{"n_head": 3, "d_mlp": 1024, "activation": "swiglu", "norm_place": "pre", "bias": "none", "init_std_qkv": 0.0518, "init_std_o": 0.015, "init_std_up": 0.0518, "init_mimetic": 0.5, "lr_head": 0.0083, "schedule": "wsd", "final_lr_fraction": 0.0}
Each number is 128 + 32 x the weight over its row's rms, rounded and kept within 0 to 255. Layers, rows and columns count from 0. Numbers have three digits each. The size before them is the row's rms in percent of the matrix's.

# down: layer 5 MLP down (transposed), 1024x384, rms 0.0786, rows 171-237, columns 320-383
# gate: layer 5 MLP gate, 1024x384, rms 0.129, rows 172-238, columns 320-383
# up: layer 5 MLP up, 1024x384, rms 0.14, rows 172-237, columns 320-383
down171 085:122145172150115181133104098101143102048070176163165069134095092093076116137109113145082086174146138155119123171094134065115099119117109170143094152056096124117127139138102110108135149147182166
gate172 104:154107105146067162132136103116171104130097146135164119138145139157108136144098159121115077097121102099149117046099186140117129103170115158114106129160104145166134132125151159140135152103112121
up172 104:171138139133128126174166164100057117154142152149131158108148084133102211129068124137146123110160152161081118121182073086154173095179135151128131136118136132176128087172141106164124196053052142
down172 105:147133071110120169149106127098141103143114120156098174099112168105149114140116128160119072072149145139118058153096156182168174108141146159168112115132110142121133184147169111134170133126078160
gate173 109:080161173166171148087146122090143138121121135129124101101117117111108127132079165141093183118053159132126128142132122116147116068181120127169137139094127163119107099134099119163137073083125191
up173 106:114147081180098143178093072108144126166171102109208142183135119144119109184211141122142180161119109124162056122101117108119104151071127116121097110083095105132127145146147136075139121103057155
down173 104:156104147131206175086116144217124111171149161079095116129152127195123097129111135099105095107123140111116104101142138116124149214133144059059154177101101163171113144095071124129147097092082136
gate174 103:085135151110127119155096112151126085103171190170140151084068151135103139081192085101125137123109120108170128110091100161110128106148093134170133162143104117143106120068137154139093167106078063
up174 105:142125106127109124104078071161095105119133167126175067142152196129138101127126120152156124152132113160146157081137117097120146153217134097132161164111117118135160128187090138119127163091103133
down174 103:179178083116176120108129131159155188126127168139140075097042183109172093134106166173116072094177107130134133164202107102136153113150123115122087146177094148131192112118127157113068116100113151
gate175 098:122130100126139085124121104132169129140089117132099186176143089105077073104121153110058131163119133097148136069131199118106198079135143162129155155100078129113139081112064111103179161128137104
up175 089:124075126113188066139085134163131108174139170171071152138070094163092153154086126073143171169096147130118117121138122124148079108108116145092127155180216110129085110107128114054099159105134109
down175 096:167118073157135122146127193121128159150113088140150133132149127146098137101113133164196156111124135173154091145149133153155073137125100124110091089184172192138172142105155102126136133133148142
gate176 106:143144059166169108156131123123149114106125091149173086130084106185126103102146109160198179146136126121131057129104128122140160163145183157142094159153114105133141158122145090116113138196069182
up176 111:153102052186174106094155178155127083097084130116083118123114104098107121153140101088154133117156117133091136113095134064168127139106099113048130140082079175104058115145117121191105133113131150
down176 113:095140143168147119148156122132136141115152122141124122120115081064116095134109078107115135123159157139131112073129181125206153118191104136089111175114128147089102095102175162130106138147163096
gate177 094:093188157079121102108118207119137145160168098111122090194117093142104140103102166173175137114120112104104128109122158137126093152181163127116144120161127131165145161140201179147148109102188163
up177 095:151072078098133165150124152136186088200156128157139153094159157160204145198124120189145080190122109134125122083127140153095136110141150153110105109149140186171126106160068147140166105185103112
down177 093:150146115147134212052128070130068127148128141151142126051156114086142116115076135078123114169145149146104134060105122111187119172162119126088148129144123114151146144098146143187154138116113114
gate178 082:127111142070119210100143107189145078130153168127115182172111100129150099140144109134149152163127073167169149057065151139175092081054081073102078095136139121083100141146164072165133164173121121
up178 084:190079047143130088106147177140104125133116110130085199118107057149139142051134099104121073124069123138155108097156160106127094063132128152147159117173095123167106089149135143174166131113080098
down178 083:108166057191141122136133119118091114181126177126126043121137167140080134138063177154123098044115176104098082140109168123120114149167148180147106153154172156140135165131112085121110119124069119
gate179 100:140154131100122111112117097137177117126159063176080131084110158123157074151101128137095137163113099124107154151134187157058131119092169104133152104139095148099105101113100116135150121149182123
up179 097:118114185101087125113104138075170140092133133136171116188175130135164205118106193077086186111159110078198111090133138093171100073170146158094188163135137129128111147136150152089122154191135086
down179 101:136107092135112079167123076126187113098157191025089110133098116148081132112106130107200076189135182105136123100129146111073153136152103131131082149115056071075090197131130162129129138089097167
gate180 102:121161140165177155131131129193135098112149103159202099033102129174142146104182130166130177066099203114148147128175195105094089181165093173168119127144156113127150104096150133125120110134098155
up180 105:123128086097133111136181112124078154115119166157149161151134167143127123192088131116082106115150116136073138111113085123162162051157141123141112110119152125162145127126091093158126106130149131
down180 101:112067096128144050154094107084108161126091148113114138161137178131130113095125123162116145140149140121155157130111126130119111025136108106161112091098149068129164192168152100061148151162135102
gate181 100:154190127093129148130092163085146132142155154149109101110179119167146125145152115155102118145103111084122088088189160106150142085089115068166132145081109137082158108177123166180141084156143123
up181 104:098178075095178112118127084155120158146076095067092125138161157112173128120153140101093147143132178087155157167170156146127107118163070132139157142121094113141100108097156096088112123145097109
down181 107:147135163069201126119107143089140168147061156142099079131078101099118143162135110119125139190155172040139131115155124147186109130104125205125114131109089151117145157185123138149068125138127184
gate182 078:163137120102142066081087114074118072109122158098201089186189148120094211166129135154132085140156115077096059137114103128191123165165105094140143113063136161079183207128104074140114108108099082
up182 085:167117121138144102151131134097142150131103137114081146143150187140135108123148161114152135129166101110145136127134103143114157168123102171139076120148055126166150096144089102090065098129135170
down182 074:123103099099100148039127122105165146107123133156086139115145109102129148149150169126128119138121114116025159143149147181138087070158187107115155169112143153140092094152081091123073133146042088
gate183 104:146122079118197131134132041176124120113136123160140120128110147099149126136086072096085145161133096118102092153155149133166105113162095186138104144131145116078171153180096173144168111144127125
up183 099:157151142102126064174148118161080197137151112092119142170183077099123106176078143136152087187119134166078085156175142128155132100067118183136150185117141118104158165193130062157126144162138104
down183 104:134116161107112073171145104121160131086128116107148100084129093123157115105174111061107141143038116137113103092091157176110094193051130121183135164130069145135144115120104132140087138150166062
gate184 104:103123171091174125125154205160158098119126148142145154141175091149096123156152088155133117139109103130099112129139133106116111172133131133182078113124117107113132173099147106141127137148057118
up184 098:147203140111096107174172167113129152121128154136124105123167102099138061135094079141148075187112206116134062136197101141117142076075101087180075165144149120050129117120151137122122166175161174
down184 097:083135126169146110127094114125156121100129078113094107125202117167132108168143126153124115077102169099158149090128152080120088141106154098106092064142129064153118145125160162085175165126128109
gate185 100:086138167109104102099143088161119136061175126163188140088108134175120170131074116074067111116116183106087155142153091084141129145129100160129161192130117154147126126158162131146120123168145140
up185 098:069125109113139089188114130118115085131140096125186072084064169098142136085066109104116168131190169128107140126113152149104110164096093143127107164182172102157132143147070193173112117147119152
down185 099:159146171137146171161172179063078123086164120108182119118084122190127153164096147096179162119112069151138090171147084186120143135139100024124127115170131108161111113116141190143132113081133114
gate186 104:124138131155150101075104115150133076136119080114132133100073150117173107058115126071130143134133082156098105117135181132118154108194149192118120146146131067193172144134088087096092125177143148
up186 106:105131168098059119123104194092111142104144117147175160173172115146147098149129171109155131157125167111117123145112154198134137115154125137105073128124076140124098143134126090101195126102124096
down186 108:093132111151118133119121106097098139195111102147114110096131120079099126158082150167106112132145152128075151123155105156113107185155134123103128077145085155098060110101138198190134108130073105
gate187 079:149104087100141113108115130140096141107146123185182139147105114158127173110168164095132123101075107200131117173157184134152141096136188109111176102094117126162168119155150148133161165177125139
up187 088:105149150085153166118114106151174098110131098106144140122101195084183122083137070191097135153167095138183115155103122087106162097119103029154121110098125166095084133151160120140145133122112148
down187 088:152073148137126186118136116204152137058126125167122161145165179158141139110098111142097140063135140078096107097126120156098104079134137169132186091131148071126107113079079151176087121182085063
gate188 106:119114158169095186122165126109154109130099088155100168143111116141107144144122119141139198182048144116164092139098138078093131138120174112057184096108100118166124141163113142157081129141104127
up188 102:178169151126107115111097181107113067073106183159112082078137160134074132093066146132172151100136067120122166143129131128070169156201096119132087154139167099091162191100117156119095164131115163
down188 103:111070146082173090152060119153159089163161124124139134134120121139082108091133111164102192125153145065132116104175140130163182140136088155143162129121122163110107145192159062108116183122144123
gate189 104:067119155139125109125142083092115161093138157101138093093106175110094148109179055100151101161152077153233122114088164143127121104111172152132146147142135175159077144091090139152097125181169143
up189 101:175124177085149123148133170110102128133150068106123069188080134157134104136120165083156113123139071162130163152203115081108116093052189187137142183087105146099159170091169193111073107110099134
down189 106:187133096150074121132149163101175151088161098099060165116129128097134101107108157170159119098102131141096125029177097103077117081109154149153128138155189073146155123133163141119174104103088113
gate190 101:116125100196129148164156152106144140190110155118068125084117130062112116066182160122071117137135129153075120118066201149183137169207103153110126117147177152153142069119131110145094122147127080
up190 097:188121171175119137074100135149160131071113152123115064046110093129111173126149156129102097113110097191121168141161078128157172073154156111082131116109078151143153057086153131152188163098113058
down190 102:182128140164161139126163121171163090125147148187100161066161114148159136166125095130096199114156136111118218099051150194147141158106112084146108041137089141145182136124077106198087097118119112
gate191 101:141161143112153112125099140171152134120143167161116149126152099110116132092147123117162140133085144062096168150141134139128184207108115103116141172125187156138065060109105128095144107099171112
up191 101:070094166168102092161117188129151095129121102085170163126067122135101159130113153132127106127112133148139173125120202135159083129080130137117176132143158100094141105164086103168128124106085114
down191 091:156148132113169173116171103144112182143152166129161086100119092141196132110202111103076189131199121127130112096164112091152176155085160149112134165132113178083106166132123170154126077128123144
gate192 104:139137128153101103143063109108135124149132144131168173187105118150150093154148108106155095154133102094143186142140168127147096152093086121138153109165107164182124181191138121186118116086148182
up192 104:130139142147125092162087132122144119179111130064097128137090150106164116169174145102114113108125111112088145081149118176083080169127137099093132105151135147181149127148143102187195111125154085
down192 104:144100113097096112101125169081112053103119119090093108133118145111123133095082179124114130154098101153123158103116109106142134140124141152124138049123123142138128156206085147149098126138159156
gate193 080:133211110164153105137177145119135103163094117179142129065145177080100134108125147142113034156128118156116136087112153092138149162107048130112142084109159187104125146195197133129098150118127136
up193 089:126105155130112174131128141106116187191097108139190140087175067121081181062148142112110098159108105150107046088157166143126197086195111193177154111096155116109097025165150192107113079169161103
down193 090:153155132107163139130122112140071179125208157139131104149095127085117129200177063135089138113159174094177178138133126108145116132130130152092124159088160108107129137085176128120146181108087128
gate194 099:111094087129174159162134124161159134158116060077117118076230156183107147118105121117118138144140121129157123075125168120191079128108128182128112132097177134106095166218086071104158135154176114
up194 107:132077132133114118156140120108163162090172140119179064119065093151091108077182132129052159147129117168116119143155176144154117136092092124142124136128119162084190150124181084100133183110181097
down194 100:127159195135160067090117107118151085129188125163151158131209144116147126123124108127106158152119085147131086125164132088096142131078127073051107175126094088148158156101142182128093068086110127
gate195 109:130089101078158169137096157095171170126172094111126169182111081101105189102066113086115164099096100167112149112120124111182134139158069159133113121157187060096102086129106082118157165142134176
up195 107:101067128113160109104106134106134143078149094125175178179161090141113166081076171125136158120130130130138187148139070092172118121193062123121181138116168049071110103184162086179140172111146129
down195 108:145112108107178164098116110111109133124181175155122133152103136059091165123064138128115122137092092142123108150119083157159129109132154129135139155171144111137073145165101111077122153170161148
gate196 107:116160128004072173117182144113104090061135139105052087072174131083165154183112175116155088096096117159165137119153055142113130128135152117078153167131118160133168099125160173131119162134126163
up196 115:140144117090087147117151189086081088104096095113132159103099105120111109181119180115205126144125123155094184184177121200057083078108142152191148164093080145106122109122115171139108146111104088
down196 111:114132123114135148082159114136105112148117158114136124093147151092184100077099141106106111097079135122085181153135114153123152141165108111129171153158154109206128110124140150097125083050067134
gate197 100:144173117097082108121126188142087130122142089197125119201113192086151122105056052141054172101119188104163123093132086178122108117111105144116157112172091138141144183098143122078080172123185110
up197 106:110154126132142136104106116137092152075116095120106113110167072170132113082053161107094162100106154148183086159105165118146173156115098106158103149133151189126095144071113095128136069148073125
down197 112:133129106070065134173115113123121123162110194121095095133125140082114151126131113116108160121152146097109167111080107184122131133019150084173154156142111168169104132139177154160096102112126110
gate198 095:126112136112087086108127130112117094195094154160073078119043120099115105146121131127140147085094155113187129144102185152138144117104102077145090120105143173082132090130148064089121120105125184
up198 094:119131173166198094215105148155107110148165097174131110107102215162112126064157159147165098210130112117120164160092104129144144099106121070102078149127075099213181149092155127157151112099170121
down198 092:145167153175091206178091102162166166098129150100132169140157150119136170155112109123041142182110113126148140172166131087102200137164106130190172129147086136064049187122116185106123166074119134
gate199 097:090148169142072077129090132151121066097100138149143124072114108139062122156095099086112114154185140132147112136141129155091155113116151133116096157157106121174141083127110157102101072142157137
up199 096:136135093125133091141122151105088149119165114123132160155143108185080126152133115104128146145128128126090126134099165140167134084113158075119123159138115056131124150138158101077166122181185122
down199 092:169176150140081136141127132197104126112065106101125093095111076119140149166120099128117162139115171088182175082127116148121138114165131179044105119194138156136131098195086143116090097101115135
gate200 093:184153133156192171125161119088105101184161126155157128122114136210171089053129111089144113151134155132092101123139171139137080221085112166131139088143170131107153137123088152139090145162128162
up200 099:149086065140104134150123157142155079181067175181139124093110138167143169090154192114114081081185126145161168140151114159212090185151113100133110101204151099116178091144130198088111165158114124
down200 096:183149082167189158122170125137111117183187163156071135106166131148153165090152156086136132045189172134132084101107181107157144220128118076099121126115131129196135112088072121162157156068116109
gate201 106:105192156099162139075150152148172172180106111128174080136245125085142099115129142123198168187055098160140117153167118113165074159062128144142110161110086131148119101154126149150156146122128156
up201 107:137145144189083127152126127185113152136157181137120131124054113131122153190125061158099154135165104092092124060107157146140116144129133131165138118110135198089105090169144213105132072121149082
down201 106:119125123186111148115128115122092086144151153161091127210116112115124132145118133185121194113200163125134095098143162137111101167149099102147130125166118172119154173095095126099153123141179131
gate202 104:107123103150054160176216178134155140138163109109151140061136103100092071125183121151106108182153096161131179172168126149103154056149107170118104129101141101152147186099093099091151166177132157
up202 107:108148158148197139068105149138116129101149096131179106111157131119154130134108164131105193116197137209129105099143139142153139134130188138197128103132164136106126115166080144123104099130128104
down202 107:110135102159169149078099104092115093161126068111086160162128113136098141187108139139115159144181145202112078117131154126089103151127168151147134083151190130126149093128109094160149110102144105
gate203 108:151194126113136140169147100105116125122117127096137067131107134112123085126104161220164121147178177089108160129104052080221123113115113077113142114182092128098133117126141143139122147141105117
up203 119:086120175166067054117100174159127090144130136148160159137148087147151160134183123132188144093109095172174149141131163154073156148122140168195146108147085106137122122084158134146175051114121127
down203 115:109160069140120066157107112167114099068138107192123151113126069189154174122105074169078129131108112145131150158153192149082146110121150177132168156109116118089140145116125143127152136124238087
gate204 089:177158126111113135209141115177129135149089154072119162194167087225104094086152100128155153104135148131196117131138169091108175163180101142072059152125095104126155127108085130132144124158097092
up204 090:186111184139102088146147113143074136086132152122107160141120086097109110116159159119080101065103134110150137103179101133164145129173120134191102187152134110113131165095200126092183108131073098
down204 094:144182141133131163146100150114145167096133129165126186173147094086171068147110178104124165119118114139162119100124131169160139071094134141108121062155121107141156130089169130153158127150083127
gate205 098:087146133141136064181158138183116170157162097031115109162128102188119117099123104069138186175142147105177112120126090081108106180140113113104092119104114103108157134083155115167091096135145114
up205 101:111095082156158118153149153108104127135122168099116149113196216074089127134131141123080124063111118138112179111080116114138096075101118111170110102094108182114032178187096091102176193146122096
down205 099:135164134102118116104121057131132089161158113173108144132158102098110146124147102126104137144124097186084141134167116145101158129168115112156120158064135092108140075112148139047101168111140148
gate206 095:105151178096086165125187123137081152119157116154094159097155126144064130086159140136184091086201092149170108047125152126123116163171096101155120173114162130164147112151165158170162140081101186
up206 091:162083197170207091153084081083155132167091117118117140067199168162174140131113113161136184125131084139097182141136145118148135093187160168158115188126107113127148137159157135162126173139133142
down206 095:055136125138118156175121181219087121083075191114129151173110128113124156099100146162069101152141133155106143074137119082151101123140170111111080073141138131131213146125125121134110177176151081
gate207 094:119101166139144100136088123158134113200129162137100177065150144112115120112174100122141072207102169141214074110107094129097138148179146176111158129126023120126106167129106103087102108114148143
up207 096:102167113150082144104161135089135109069121098155131078142121126145096110166153095187108113162161153130109164128133157120195119103096095116162129117139126089092165149200125141128121159152176125
down207 094:178090175141086067143102102161151111149150142112154129139164143122111134122144081130154109083098119128202077132087087153098128156096118156158098119106092115140122140141200142116108106155151109
gate208 100:167185092151129118114117093078182112127140124131149178170089135117172119076135151161126109093163117155119179094116181096098141203158081112119136158116103141114153092054134142073136170052130100
up208 098:149115134178119135136182173131094146170166143122131098161158085142122142136108135073101123100155123089117143047136126119202125137141136150110179168096087052124094106077135184134179101117153068
down208 100:211107070141085117144136126143105086111135143149096149156140121132092145171140128095109110181104133082184056144122137032140142095145168129093177149168138125141066155101136092119125082144137117
gate209 109:102138158172146102156084156028077066127124107093111117127197146134100153114110182093125120142165068140132128160117129146129075124132130140165108165139097114070103129182113105086108109108108140
up209 110:118117112145196104165143075150215157153112117024169083145125127118166089136157117170153177096148178177104167101142145127150102144169105130070144144119136162108116114102150166129099126137164124
down209 096:131098132183148075151120159128130135141135080142170149144088122037109101156142115167187083128114073128208124148142111186106139128117156129139142063077096147179148104080120164144155096120164136
gate210 101:114142168136057188119160168134169117070144085195147123130129090132153196137158123088137215120169173116125091145146082138206105111077114110095139120157154023153136147171137144113120187132118167
up210 096:116118146137132104132109109131133115105142151114137148143156186129106173143167136158092169118149119113131138107155081153135122100087141121144150126103190150108157087135044112079122152167122132
down210 095:093152096153149167134128137168139079136166052117139187062104109156180141110143160092126135071130137149131133096131103156122098107103119179139105105162153081143132142101209118104140124129183174
gate211 109:111074084093130143091140168091142118089132131112096141073158110103064109143144119183168145116088147103190095128172113124115186151111148140067143072189115079119135104142109161172100183216156097
up211 105:088146045173118172113125130073108142133160217117113132092038164150139159172141107099103094118119108178140151127096176153192161119165098110112122165128102117119129098135151064100135103146111145
down211 104:147140133160107180112128121120174161169107132176127120085052146090213095149211133143119134137147110138147151126137144128109129114104143089058111154127088146189069161156170140098157076095109128
gate212 169:124100203124124137207101114142094115114112157096157137154100104131168118223125093096210160132154170121102172091157143085098109205121140161108147142131119129147148158088151151131121103193128118
up212 106:109122170093118075226155112148138155156144164144124140112134168186130118146134114117175099106126178167131133114158104117107124098130181164163155182115175118139121126085187143098143137187115091
down212 113:124134099137107139035113140097139116125150166147115142094162113113120095091101131205052152092106113132127076122128104135159157086126104128137120095124167160096099151166070138085085148069127109
gate213 107:117174083151114121129133057163158191096164117185107149101131118139118088158074091118171108131126150171162083096065101124123065118152115126150144136108130132161115101124172118067136081124167165
up213 104:127167164146075142144131044119102154150138100140124134156122176170094096119156104100093169144168091142117130156058132147062114135155134106042136167115198190163089067125171152120119042198150084
down213 105:156104145096044116105128173115066098143092136137097091118126099132156133134110140101072105117116123147116119093155182127172104109174109039169130117088127143091118090120128049151145094186148151
gate214 109:089092153189138095136067138096099168190103133122124118103163178125154151089115099189143131096140087084151108086124100110149165114146081136183094140129128138121108163204128108155105172128123074
up214 106:157120142121109095121106086143097091133158120098090147162177146118142164140075129168189127115142081167103104136109192175147066115153104153152096131141105070101140112142126167173130113174177109
down214 109:144104099120130115091174145155095118160181113097140146218175108102201169123111132116100087123163163145113078169107150159186114139117113162085159156010048114181130090107180146082112110136127184
gate215 106:104161103140106162105125121176093138148128171147131086100142112096133153087100140134110118063137174068086076088128118160112149125112131152125145124047142102095107141165081140115193135119091108
up215 103:133124098132140079181112167171169097131086152136142136120157202129120130164084147093156171164098133125033131124146187088132151182096129097124101110087155176180116104102141145125109099096134072
down215 111:191057121174113148167105099061123179101147070136100167154099104195158181138152153106107142161132115115155125099108118142151134092122106203092142118125192108159161159126150122167124120110132118
gate216 101:126101103141137142123128141131159110087167175181097120060123105107157156112126085164080096098145171138143162094141109117138188197111086182122169106154054088110201117158187096087138150091145147
up216 096:198149087113112146144122217094145066105124093152155135137129132147164135082105109161138115132127099147100145166092124132106153151164149087095138037090127175158110127118131146142121178172128091
down216 096:099117079085187157070139116097091152159144087090077154055126112144106109079172121162136187141158111165097150132111083100099136173100120102082143122169166100177165077133145140104168134150162127
gate217 106:103163051094103095147107119090153184167141098153150106079141145134141108097147124140172126145128097168113155150148132123124068107095159109044083091147111101108141104118153133134176106128118098
up217 109:178068119114075156134080180147109096096167109138083107152131125189132122124102115166062099115154171100130069116085104102126108157146193124099091096120117138098124192053107170150217198102082198
down217 106:160123124122103121079124170105112157135126150150103203165111108098055116094082132162126134109119144112159077097074123183112140173139202161119127143132111172149086104108157183132095112146156134
gate218 106:140161161103183109113181119106101133172092126106114104082078166163137168105143105168070097139105166109111062140127131084110125162140039117133103170071112116083173110134125172106105187147119090
up218 099:112132174141131106177118056175112136158126139134158141150141087146152115129176061160142125151110152200172099085152127151104120173144147177112136076142097121172068107118085130153129127118181146
down218 103:122213141111127124141060157117125112119160167105128149120119154164178120154159100127105122103106117113147131120124115112108131169120143067074147160113103163129177096177154119032195077171109141
gate219 112:127082138138136120135136154120131108184147087122190161146148127107082141111119116097133141129137085142118167139182161097153144066066120102105164161187154167122124139133169138216123144118172141
up219 112:158135087158149120060080222182108163066087152116165146054075141164123146155141085138103104121101158125093172170084093165102150114124121183148166100156064103152101114108128145108103128074149153
down219 108:109124158100146119185139125172115094130179118155163085142096123194117161131113124145214121092099132101139119131126105136104107085146102132095169143156207108072102136144110111114099095104162091
gate220 095:116133191163095130118098168117119093119087143096103089078100156087074170197113101155157085208155160178137097159111148080072070207149089099144108148134147159122134111179112158050168095054137139
up220 095:085137136178135099109111149100133124126090181075116143121090114099123093147120095143126139175138155154149091132129120121105075083074152137186103141147121148195148093171200138098142104125140064
down220 101:119112113107112127137184099163124055144117080137135108117124151198096140113144159158095163137101115107067205151156146086111187142133112157051102097090133123155083137108110095168130138081149123
gate221 105:187179098092124161217168166086113145149100154093080181130112162112132114150101105143201114124135134094102109154091159067145081130104135134103084084170129130173106147123110179130185120073166166
up221 107:138098164135104139114179125150106124155025146154113139072146138128104118134086125108072121158146138122179084120098139086114199144064111151187105066154129137153133088126131112146119063107167074
down221 107:126149172136118162196102121128068080128091128125111166121164094166080122144134087151149130109145123113173113116178090127125084127183113148121124078138105101129124075110124134143129176152107145
gate222 093:139170152074077112182131121133110069117097151135149168171079168155137109164130151093167095126142138143199057120117176113114108063165084123142138102095130103113124107125102112108189164168133159
up222 098:133158147179134059194120165167094142102126213137091111092111125183182116135121100072199101108098112109101120147163117106146175152110096097079112105155149092128107138131105061125108118168115112
down222 100:155078071078134129107122147138131169173185127158099093122113105132153171158162156091125168144151146099145201125104156137169100091116148164077172153118128138129126117114105123144143116148144113
gate223 108:165103142118129181086109190189097118146129138118131086127140113161133105159119122157128156103157149136142123122180135175120088113149130126138164134143141149113105091191123150125102103128147055
up223 103:141162112219171139152167103140132126138155088108058127079181127138082107169108143167130091147125110103149100104137117142148126064117168136155170171104174158116093118116061125086090178115129183
down223 107:106149074043095094131138137148117127187058120126181078098119111143135189157168091088159099131163167169104142156131100180088167082112101200072116134173174144103113131115137132100157157157156107
gate224 105:134118097096121186094150138120141095083164124102119135119121099124140152165119112120122139098061137118219138172154094111111119173122145116126176092147122185076113163154114143113141060152115093
up224 104:099131081092155108139090098148149152127143172089122098127160142088152119161167159109052180116147037113151102143095169087107143192101120109129128164122098090145175090136134159079156135149158126
down224 107:143070152076139147166129146122116135114139116168111150151146071077149134129146195168080135160140133098079145094104149145120083191121084154138146089177072106149089127154203152149147104121151148
gate225 102:153129161118092127142151143142131058166165221092211194172150127112119117147076107079181158081112115148157144097103097124110134161110131128138167054155157137088130118138195170095154104142156117
up225 103:130171155148149127074145107107164062127164068122167130135129134098114088128090115145117125118137036190158052160148135154099107117109180094178149123119152042171113124142143096043099177109194143
down225 098:105053103153168176091153142171119137145179108140169146104095146119069136143147166113127171073076074116179185135111108150114146147144085121180160119228159108164148088052125093046123130081128103
gate226 096:110182164099174115111137105115131167151136153133164097084097139176115144136115187137194082120100117134125148163120136177120158119093171118201140129159115135116150154142127139114107145160165088
up226 094:134130187069096091102152148085121114163130061157163148100176130132093158124168172159149138157142180162125108161126187092192133090099207109111142148089179156187183092125118172111129127096123136
down226 099:162121177172123162093161146108162160103066199075136193112119130128170083112156075101105130089154088162083121090128157102105106121110097191182150140161111115085132155129163115105152182058158139
gate227 114:148125122070110084167122138094102118133104141111114141119136113138094153116135113097126144068166133095110119129080109131104101154155133115095118182078149111191160158099146153092035127134102196
up227 108:151152093126095113203200097128149074179142097169090155138140106111160154096155135108175094152162124066166171154132112067124091069197187094121091093163135144166118114073074167182164119087126093
down227 109:164118134146160087105098092120152109142102154152092124097107105127152136109124113129164115098129099124124141109125105062075098086142085155210068117121129104142115146145066106141133161098085139
gate228 101:164118119122122158091141171119069126139170061141131089153143131167122166118099135087113138139143134112081128130184176096158143144114117110080171158090078123102157126199136155113140164091189117
up228 102:115148139133100130083156142096079130111171114164135143166124136136127062137108141115162143200063135116112092155111121156176091144113144137119166116090185130128101104118163113138160135113167125
down228 100:087149071129123171082202119126059107151098114119100141160045200140152162120146132107099167130154156148144133030191119162116140138118146106135158131129124150148115136071115141175138178145148158
gate229 089:159149081115112139175189124192144138117156142127154079131129120092186185066074100150151119134124140120154143155099110143115114150120142112109107088111157145122099113107142111133120131102169155
up229 094:177140167169081116126089061178110083083128155120153180104135113094087153090105143091127145182137090138152100111132109109145067101081092183103123111114141139082067099175115183160096181134159103
down229 099:105157070140145111112145115200121154138116131101078046159122134097177121128105104093146109178140170116168158089117111116096110099176139062122157084105145088162067131143115131164152125121166122
gate230 098:201135095130101080116140139121116111168144116118070134149145131155109142061096126122225128067094093119136105087168143157156092080107057143120073068132155177150164133136149127136171111094105110
up230 100:105081058113110148223098168208177190129184089144084155064103161138129155087074113137226170147118094128148134118155119178103138153120081154138169162117099167110111145179173147116134128137171151
down230 098:120107129099129147140161139177127108116103070114070169108119058121100116147119085079165142108099114145110092065136095152115093148145137122088124151137167138140118098171122123137174071129108133
gate231 098:159114088175124123074144181133102109148123135151184116100154090104124103096086121105130107130153150080172109151107128099164112139027102122143119081109135164115155130145090079122073101158133112
up231 096:111140108126133126083108154109115119129109076159135184135114105075133132156086108170096080142079127090129147124116166137096099070121162168122152126106117100071233081129133165078088100158096101
down231 099:134167019115160184106161145083171118105119127108083101106121087171115094141131157154084139135113146095164112167140168103137101123097161121120165092120144146138147163118061103150108109070118071
gate232 103:111118143139118120054082087100180107104150154147147089090169113125173140130128140071183091102169177111127115114142062193153124139099163143172213139143157143145165161136091096118165106098107133
up232 105:117160070142133135082055099111142069142149163090063102167141106123134146125087193124111167132150145164098180147091134127116090138122070192094102136125080112153154122174131084106193104128077116
down232 100:091124109110121093141096122047167109093123132095142088099178138160121139179136119170149116153099158206100149103102123169161041144110080155137126110118103139145158170163137128147194117145108115
gate233 098:200173125108117145111152151150054129195116157198069074116087164120146117091134080087089115138107079064126112106142127090125156124123149123131147165142129170102125157090095110081175139109144192
up233 101:131120133096124139130120172118149146145100138119085095140162124129083151106147117099132087119088107137132097133117131148134118149110116161169062147153136204166101113107121081112116071162139095
down233 098:109121123131141148069111058096155096136099143114135133130143092101160115131093084122103070065138169151083149103112101141151114130123118171144076176183180083116115148128182129138095062131148150
gate234 100:115162140045133162084122159123075176094113179060083144121205095122135168127144098110142174109171050157131150064165120166125140095167143130067124081144148152153094063113136178136100153154164091
up234 102:135145136167113138127133109080128110157175105159113144066055160099144130091141134132071127112126150101119073196137085138172078135080117155182097117116115151158149123137162161108177117179149128
down234 102:099092107144075141188101162114163110096145089168149104162154121167148170102071103124129165135089000168119145115126145182133102156103074153147131176163164132170160113091179119137191084146136129
gate235 071:076155153097131132135134043116136115115038116153104094153161151081052142159162170142128159126094146110136048107062158149193142113110127030151181122102154190166122089144182095131137124112118174
up235 076:157146121057120083099145052111142089097100153186104141112110088204136233075115101100151150110212168112123152132144155080144166166125087108101143140123193092114122137018169132132088123124173159
down235 078:083146120151110195162108109068110102091101078078092129138157183076118100116168147156145125122072095126164064129108101133144146110082149037161124125084119120137128168174123092118142138118070151
gate236 092:167138159127108181144119130177109108113128148164109126158108155158078129100047107157094182117099116157077162133107153160122201123111194092101149010095156158089150081141120111073126170135125139
up236 098:108134101112109108152063133116177159156071124132128189199125151121151092147139107085062085106077069130067154136076098161150103112154144110119110106160083153142183172091109113088097080179143114
down236 095:244145069119109084099174094137103183140122139201089092098184119090155150151082142157156107110132126114070118168157173136142129111143153104079147122135140126147161165179132084124112137122122108
gate237 096:118139127121090120089118146157163128140126133187124165159110088100179154113092133122127086091136127142107136124115119105093068133143073152170137072121141078137179209157158157177123070117135167
up237 095:118127135137151088202164181102098154140080226218144082102168103138182136090091159163135169202116169095059128122124172139081119170110110113157126095105136134161120093085070127102086070104119120
down237 095:113089076108132114195178166085174101072172083128126134179113081204138115144110092103073134142121131150128051113123092092164151103115105165100123133102143082131122089124169154110094146131164125
gate238 099:094150163105087101117147158126193112158132179122168121155149119115150139145137131115081143119121111123134109113149134115076173118119119183105098148108155122100163060115120144136151145047108060